config = dict(
    n_layer=10,
    d_model=256,
    n_head=4,
    n_kv_head=4,
    head_dim=64,
    d_mlp=1024,
    vocab_size=4096,
    activation='swiglu',
    norm='rmsnorm',
    norm_place='pre',
    norm_eps=1e-06,
    positions='rope',
    rope_base=10000.0,
    rope_fraction=1.0,
    qk_norm=False,
    attn_scale=0.125,
    bias='none',
    tie_embeddings=False,
    parallel_block=False,
    init='normal',
    init_std_qkv=0.0231,
    init_std_o=0.0,
    init_std_up=0.0231,
    init_std_down=0.0,
    optimizer='muon',
    lr=0.00502,
    lr_mult_qkv=0.5,
    beta1=0.93,
    lr_head=0.00618,
    grad_clip=1.0,
    warmup_steps=200,
    schedule='wsd',
    decay_fraction=0.608,
    decay_shape='linear',
    final_lr_fraction=0.0,
    batch_tokens=32768,
    seq_len=512,
    doc_mask=True,
    train_tokens=412000000,
    steps=12574,
    dataset='wikipedia_en',
)
Each number is 128 + 32 x the weight over the matrix's rms, rounded and kept within 0 to 255. Layers, rows and columns count from 0. Numbers have three digits each.

# up: layer 6 MLP up, 1024x256, rms 0.127, rows 239-294, columns 64-95
# down: layer 6 MLP down (transposed), 1024x256, rms 0.031, rows 239-294, columns 64-95
# gate: layer 6 MLP gate, 1024x256, rms 0.132, rows 240-295, columns 64-95
up239:128140165122140099084156120113141126148126136123083117146123134134080160112099151118079107137175
down239:113131139114100125115114177110103150115092143115080126131111169132139158125143119147132100116152
gate240:150108140128160125163142092144092159131124104115130165150157138088177131098169062122129146076139
up240:148135173113092208113115101196113141166078141119073128162101122106181105116103120180173159144157
down240:095137176146143132153187133152137123135140085168104125123184119139158109151109146078128086134136
gate241:083158089072139137124073084117131066098108114104136175139102106165134097138123114113102102163139
up241:133129130188152117067158120088084106216170131114173074098137113136144148105105121119132146176131
down241:145049112147093109094150128100106164089156102116062090117147146182121155071173128123137122127156
gate242:098166145154130159108147188144172168101062123109090137136131164172115092109142078131161157108133
up242:154195173082114164138132142159166180147159086134151126095123069080082137152110117100186152090162
down242:154120153084143052147111113080150063140082095118138141186176096154153123160118133097124116107117
gate243:094153121139075174111126149155129130080132130094199134183096175067139102132083085086193200122118
up243:135069147117106090160116087129064118161132124147102090127084159136092128115126088177078103147162
down243:141152095084112114119115088131124148099122117080121155117146126159119090136102101085135150149061
gate244:093134116172105089080146129117138074115122151067102119129167159159138121180087160170130150132120
up244:143135128143105132099162085185113149161093135117168157162108155098134108092124098130136149143057
down244:109148163137113167097109146099121123113169098182107106093174141084068124132167126167146149130182
gate245:124232121124121146155133119120134174123146124149122130106162060109127163070098122108040119111147
up245:118090172135189108060134127159112165136116066066122132110109114134105173110134099162145161110153
down245:156180139133100167109114074136098129162113163070130144073117091084107071141156136118114081163130
gate246:169086124116098072101128137136115120135172115120144136118119149117165146128148153136190085126162
up246:121130127137106127152177138117139115098106115123157171105113091158056141186081079071121151103166
down246:137148137135102099171135117134154162123198147076143128118118181121149147102156136094101134078070
gate247:130163074161073155137200119134119177146113108102115150110135174086085161119146143123153138130104
up247:126114138137172127128130124128150120113171184143142135128114127157155077103106135115097118164144
down247:142077151100137119117169160077124120149132146108162192140103127145100128136083134136100075157138
gate248:155158184091174127229115142182127154113141116118162084144146089101072085105096128107181158107192
up248:140175126165177108073148112056141120154176113183181122157117178129125100166112080111124176155157
down248:101183105142106121173175147185129092106106144116132151122169114138102145106150167112171068138157
gate249:099133099061140114145132140090113119089142160148110060190082089101107067108135127109090126102152
up249:145187097097158161143024155131131069113147120100123121112102095165114085176093145117109138105117
down249:162092099153146146128168125103105109158140164090127120171100094146148106106174084102166107103164
gate250:057094136105146170128133179158189143091026095086162177161136145137164091119147146175081094156229
up250:128111117161108099125122114085148180252104204179172125106077038153126182088156092132125121113153
down250:115139149116130107108081156158064161167142205111168155101144130142118108072123097103186123114177
gate251:117076094104141060119080102185144118182133121123128115118098157134123175116191126096143125179152
up251:172072118148140094096164093101143117136117109130099192123145167087116139071074052142099081164140
down251:165130162130142138094193165131127152101153097134119157168084182111143120114167189131173178147120
gate252:136083063132128096124122089135164150176149168151110123109156143096170097108124152179122157194118
up252:182138068137149054095161112146157075179123183150128120132203110105105181148108058134090101127072
down252:098125172075110147148122122140128157187146124109119085131099115147150116115153221130122194166153
gate253:180199150195089161107091170176159158142139107159126159106106076117126114130185116111164108130154
up253:144061071096119072178127077065098081150154118193130136196217134121080103137085114120134188157147
down253:104133101113193136099150147081145116099116127126112116109035126103146138173080165161088041115152
gate254:121150108087142167143121119165094169113073114087206097125175123113148152098154180169157099162172
up254:103111078096154168147155124197118133143149173116132154112155142169156116148129108129093107126151
down254:089053182153113168114189084113137154185072186121142136107145140125166134178131118120137117075157
gate255:161174098168089168106141102110115124120127151140097127152136116084175106101122216137134115131172
up255:126102114154045154093156211101130157094130129148165111102183094148089101098042069150055133177117
down255:098173155144105129210161121113150146129155090163190179071175133123150106144134105080156071152087
gate256:076139112113092140128147139122087104179113122152097157091046178115125102166102176106061099127078
up256:109113099088172122123171075128127152082115106110087125151152158102107120134095171124077118128129
down256:129154155122140120176146098104151164182121093163134147139134148194103156153202149087149125158153
gate257:164133115135124106074128153121118152112142136113123130141108084115072138120107097130111105134098
up257:101164072106149078091150097144098139123148122098154089120081150114109115153121141074136142163111
down257:158097106136132178155156122133150144117153097130145107157075126164156072142120129102143164105139
gate258:203140121113151162121097147175125069153131161109116139158099099130100167103140105134100148100136
up258:091142135109088118157169143169081118094079144169145145148121124102097139107144143098167209115110
down258:107135136138144100138132156137125178127111080121129106109111122135143081192174136121104118123065
gate259:108154172094154098136134093147159156090101116111076092086145114103084185110093125096135138086173
up259:086156066206180133142079158077155172181141112102133157116126140112148035086178111126116138100089
down259:168116198076146138141134084171108088127117104157128094113131113136130143165070127104148135167194
gate260:113147049115122172096108090125159104104119130167187088106090116153114137120128163127074128163123
up260:053142086169157123115093113114134112134145174073089136103135110119075190084101125101108130141122
down260:136110162147091188092158112107162108095098158131135136167109119134117139118142133152127157090076
gate261:148213155168148089163166144107134129150131080127084114124212109141173106148119133104103139110159
up261:094163162094094161108166115124179107181161114079129115180077082105123160131087112097095116147147
down261:099121117092091128131109109097170132162127161133125126143106181098133059100147149129142094068151
gate262:123150143170107119173163100193135095082168155155123114172134169168178114090129121101085109133107
up262:133110086099141152149199094158142076220137116115091047153112124191078154150153123140105149095147
down262:142187093126130066119140131163185022127139048123161082109104161118129057162128159217172140111137
gate263:112149094171156125141082104124135145117138087165087170136132115099100092130148152166131168075142
up263:131073157097131158128108112117164141132116093136143107158094155144109162157182075142187153143138
down263:158116133139174142143173128167147161133156117157146111127102134122132126058140165128110111167103
gate264:150080109133080104160178129117157158136159119106126101144208164106131149139132107147106165088150
up264:165135071109000118122167093134169126150113156111139116100174124125135104159067151099124112108126
down264:141145064124153097107141157110153128190168136084136146178110131154110116136135109161151178150139
gate265:128081198135133107125077149177068095170188136174124137116153151071185136108188100063140111114128
up265:180141127171109189097131080118091132118143086087184125118137155045196148137116096098140132174119
down265:130101050087102104159125127127207082166075123109135135033092132201128126101135155127090119171069
gate266:097153137103161151127129161112096041109118146137133101124122117126142110173152186119108107115114
up266:153171142134151105117122122147116126086150130120131129171134099119121159133103129165102147126125
down266:181145073117163139167176142134135137083163186084124176145095111103136176088130117141096129157188
gate267:071114094107155048125077089144141153128062120108172155111174131113147105119173148139147139136136
up267:158154098085145079126113138135182094093055079155098176096056053073125168150166155170066156148158
down267:097125129115153134149091118062110117123151144109155140104083133198176168146139100145094116143157
gate268:115093107106104138111127118133108101114203078127108074086073188145122096134132098108129155137082
up268:104201107173090090086170138133125176125150153089145117179096118121108134103129102148172120119149
down268:097183097116090130108133145173112180120149115204070153111100161176149151091152156136131111104115
gate269:133121069125098170144157143202072053105099121156168090090132130115196161133135136090088139171156
up269:133148226132146129081183178102150202120123179142053159111098108134096116116129134128144109130159
down269:136163101103167066081130104130100143170095192085072131139102078130150180130173144101112131025138
gate270:165137127109138102200106159126203099183200170065145130133109146104183144121141099134132138097148
up270:110083180131109123148115150113073121139114138084134059148130206097192042157218107215065093096130
down270:094110147132104100124115107156101135108143134077106151106109080151118206079207154113113136163107
gate271:148111148148143150158133151153141180110132177098113128112112127106083078133134126145127121082071
up271:143061119163167150115140133105198110121120122141181125150168140143188122163139158148102095107092
down271:167092114121160134154080061098149172098147144138146138170107138082111122123151153161151120129091
gate272:147151142098109128107140141101095149132076114144100100133111103144116112142115117122115089131103
up272:150104132135124145110084170135149063168127137076141106136100157107088076126127156147139122153154
down272:091154184102111140191168099091111147105146125122147183111148092106146143094136152134146088116058
gate273:129140124118134131115115128133144153126127075135076102106150161128133155148139134159087094148176
up273:169090139171115113121136107152071122125116173149095086141139101136098131130180120141113116116149
down273:122173130119129134071099130121121074130115113127132123118153153168159119110087122112134129129088
gate274:113127095113163132128135119058117121094179115143122081147167129082123176140104079062156141111169
up274:160109141158131128113143066161078094112097084194093080163118144109102181149123105103130159150115
down274:061119141140123099133073154140116096131141095144069155090153152148106154116132140144107113131128
gate275:088122068171125078063127061143110075200117122153130175143097118115126112106129130149120111159132
up275:127123154139104144082141132100122115065163096112129125168098107148134101123149133129127150120154
down275:096132100153093084081103089139112124162138128145168113135152136118135101093106150132082129111177
gate276:136124127121149108184184114148096145174106146194077121169134191146162143074138119059135151141149
up276:065120123111094158093187099179138196097133153130110156077085168128120108163196122111157145097147
down276:186135181117107112132117056095170070129100138212136112120088134167124159113137069101112168106115
gate277:138185157140159144155126181136095067158098111118145127145075109109158097095092100082127159095083
up277:115114093188119126137055118105103156111113168176066158136206084120025098148100129085160119104120
down277:123163140191127174108112108115114156113168158062151160108093119157121097140122177139127110147150
gate278:088149131076118127144121156191127122170152185077155107180140136167137084142139092161117114148183
up278:140125155093166150115159131092121126107079129151169129200191117108154160095085180059146102126098
down278:095105138170117084172168148124169180117103131071134157173147091200110130064128094130165093124142
gate279:098129186155096130110129183120057135127142090141100147122130110112111119074132150130099155140065
up279:177155188145131130129076178131108164129130123136098146148099153114125121163129066137173190130140
down279:062176180163115155117127130099045163111159159102063181108132121138166113124146129156086135114090
gate280:162132086107107166140144177156149071128137122154106118096172182140160098127171153135074127165100
up280:081171119091157122107141142160183116116090094125075077142099173105104110095082162096102143112117
down280:177130050122158083141151100139074108090101112155105138096138074172114156134075163156112132117066
gate281:152099168126112103132153128102114103117135166103136097106118118106149153108151132156167110141104
up281:144110149137134121155159080096055159105140133171133147121117100082129137146146103164183166178107
down281:099162114144094038162107134122132149130073141107126108113159119126138132155066116129138098110103
gate282:133081095161083169130158153120146156199084151087166159127057101132152119147124143133066145150128
up282:097106118059080159127132133093170171121115125170088107122204105080127237185149144155108124158166
down282:179119121155144140121136101121153162126163103128138151129134072105120078128140116193130169083161
gate283:129121114164063073177126120156128079127110118100054093116155140109194124124122193130084123057132
up283:128050138135063116120133088186088125114122149114090173188171187125182133120096129154171137105138
down283:101148141084144109115120146135147112157072143076123128090113110136134142165164126071149137151131
gate284:099100159111104064151162139171144108106127176086134139128181121125146152134151095094102161109079
up284:151119128132174163191096089055120098130104143161194151115065075144100091111137146145162093129122
down284:089095135131122052148162130144091126126158156133134125127095113132135149158147085142161159136131
gate285:146154134110139151162164099136137142161150116145146161105143104145115089111082158101147099123120
up285:177077120136133117079094144120133111131114112127119117133078111132160128117161095168090121125146
down285:194056079141126098155143167167141101144130160169111131034121094114081089100067107151163118098123
gate286:177134158161166150148168162143152148150153094104173125152156103134142110063058154149215120095088
up286:086150120115101081115119067074132114148092137109177154130130168088172084060142147160108140151087
down286:170157131119101174132149092110129098122102105196174057092118113106119125163119195106179108114126
gate287:154159138163188178160120153123192139139154136124077142129063128167181068162155203118114117116104
up287:166150136122141086097164145091137201139087061105128144098112137106109159213117124116105090129129
down287:116157133124125144114147109155143110079136126140171113143166089126150138189192192202117152097125
gate288:123152123144082127110130129073133127123123186173084167136102070112152100170189161126105149114107
up288:118132138105109164096155092128104123150160131100100098130123147116141173141110162113147140143110
down288:104127161113124100174164116079058110171153110100167162163075063121162097166163161111052082196078
gate289:110183121163102126149094154130098133108119148080131112112091126124075155148151125095147136130147
up289:151150151088160122116135114151117131151137154104143197106116193099118139120113139091123173099070
down289:141135134133177198128129134165122126081124087128135175126129065139139128156146118110107134154107
gate290:080115143194099160116137147117105119139097108124147162091152135123169105124146138112113130146123
up290:156143155182122114116142145170149061122135107150150143162099135129082119133157144137107090129116
down290:085068145108130095139095100184095120183145101156093096169137094090120136122116175203188132150144
gate291:103145170140102145095112084129113125119153154079133085127134069152092112150108119133121085134091
up291:103132132147168129118151107112139067130168107095194130180152133143150074180125120127127122158073
down291:168086124134115102129134177143116073115114109129159138147123161149108130082170082136122178126144
gate292:115126162138124066072139135082157152111114096104152107114157095103133152114097041115097106133139
up292:130148096144105127152116134103140103151146102119128162134156121144142140129111119105096089213072
down292:186157125148105104083133137155138151065138097063132152062148128126057121100112068076111172062123
gate293:113145179157164150114106114138090102088116071174152083111131166151160137123167117106128216130112
up293:143081136135049092139122066136156107159144131146151158106132160116089088082107111157125106130089
down293:126134106124120133109096133093107103112117137089140171137099154147085115092145170154163126079140
gate294:152138128130086123124100145126154148154167144108140078092097047228131096181150160169144159151099
up294:094196115027121093100131175126154122136190077125161193112163144173104124109140162124107164135165
down294:133132176166140135102100161117192127136108179096107114114111143093137189083133122176158100121120
gate295:085129110082075159113120093104064128200109182060145145167110135142146157191126111107149095155110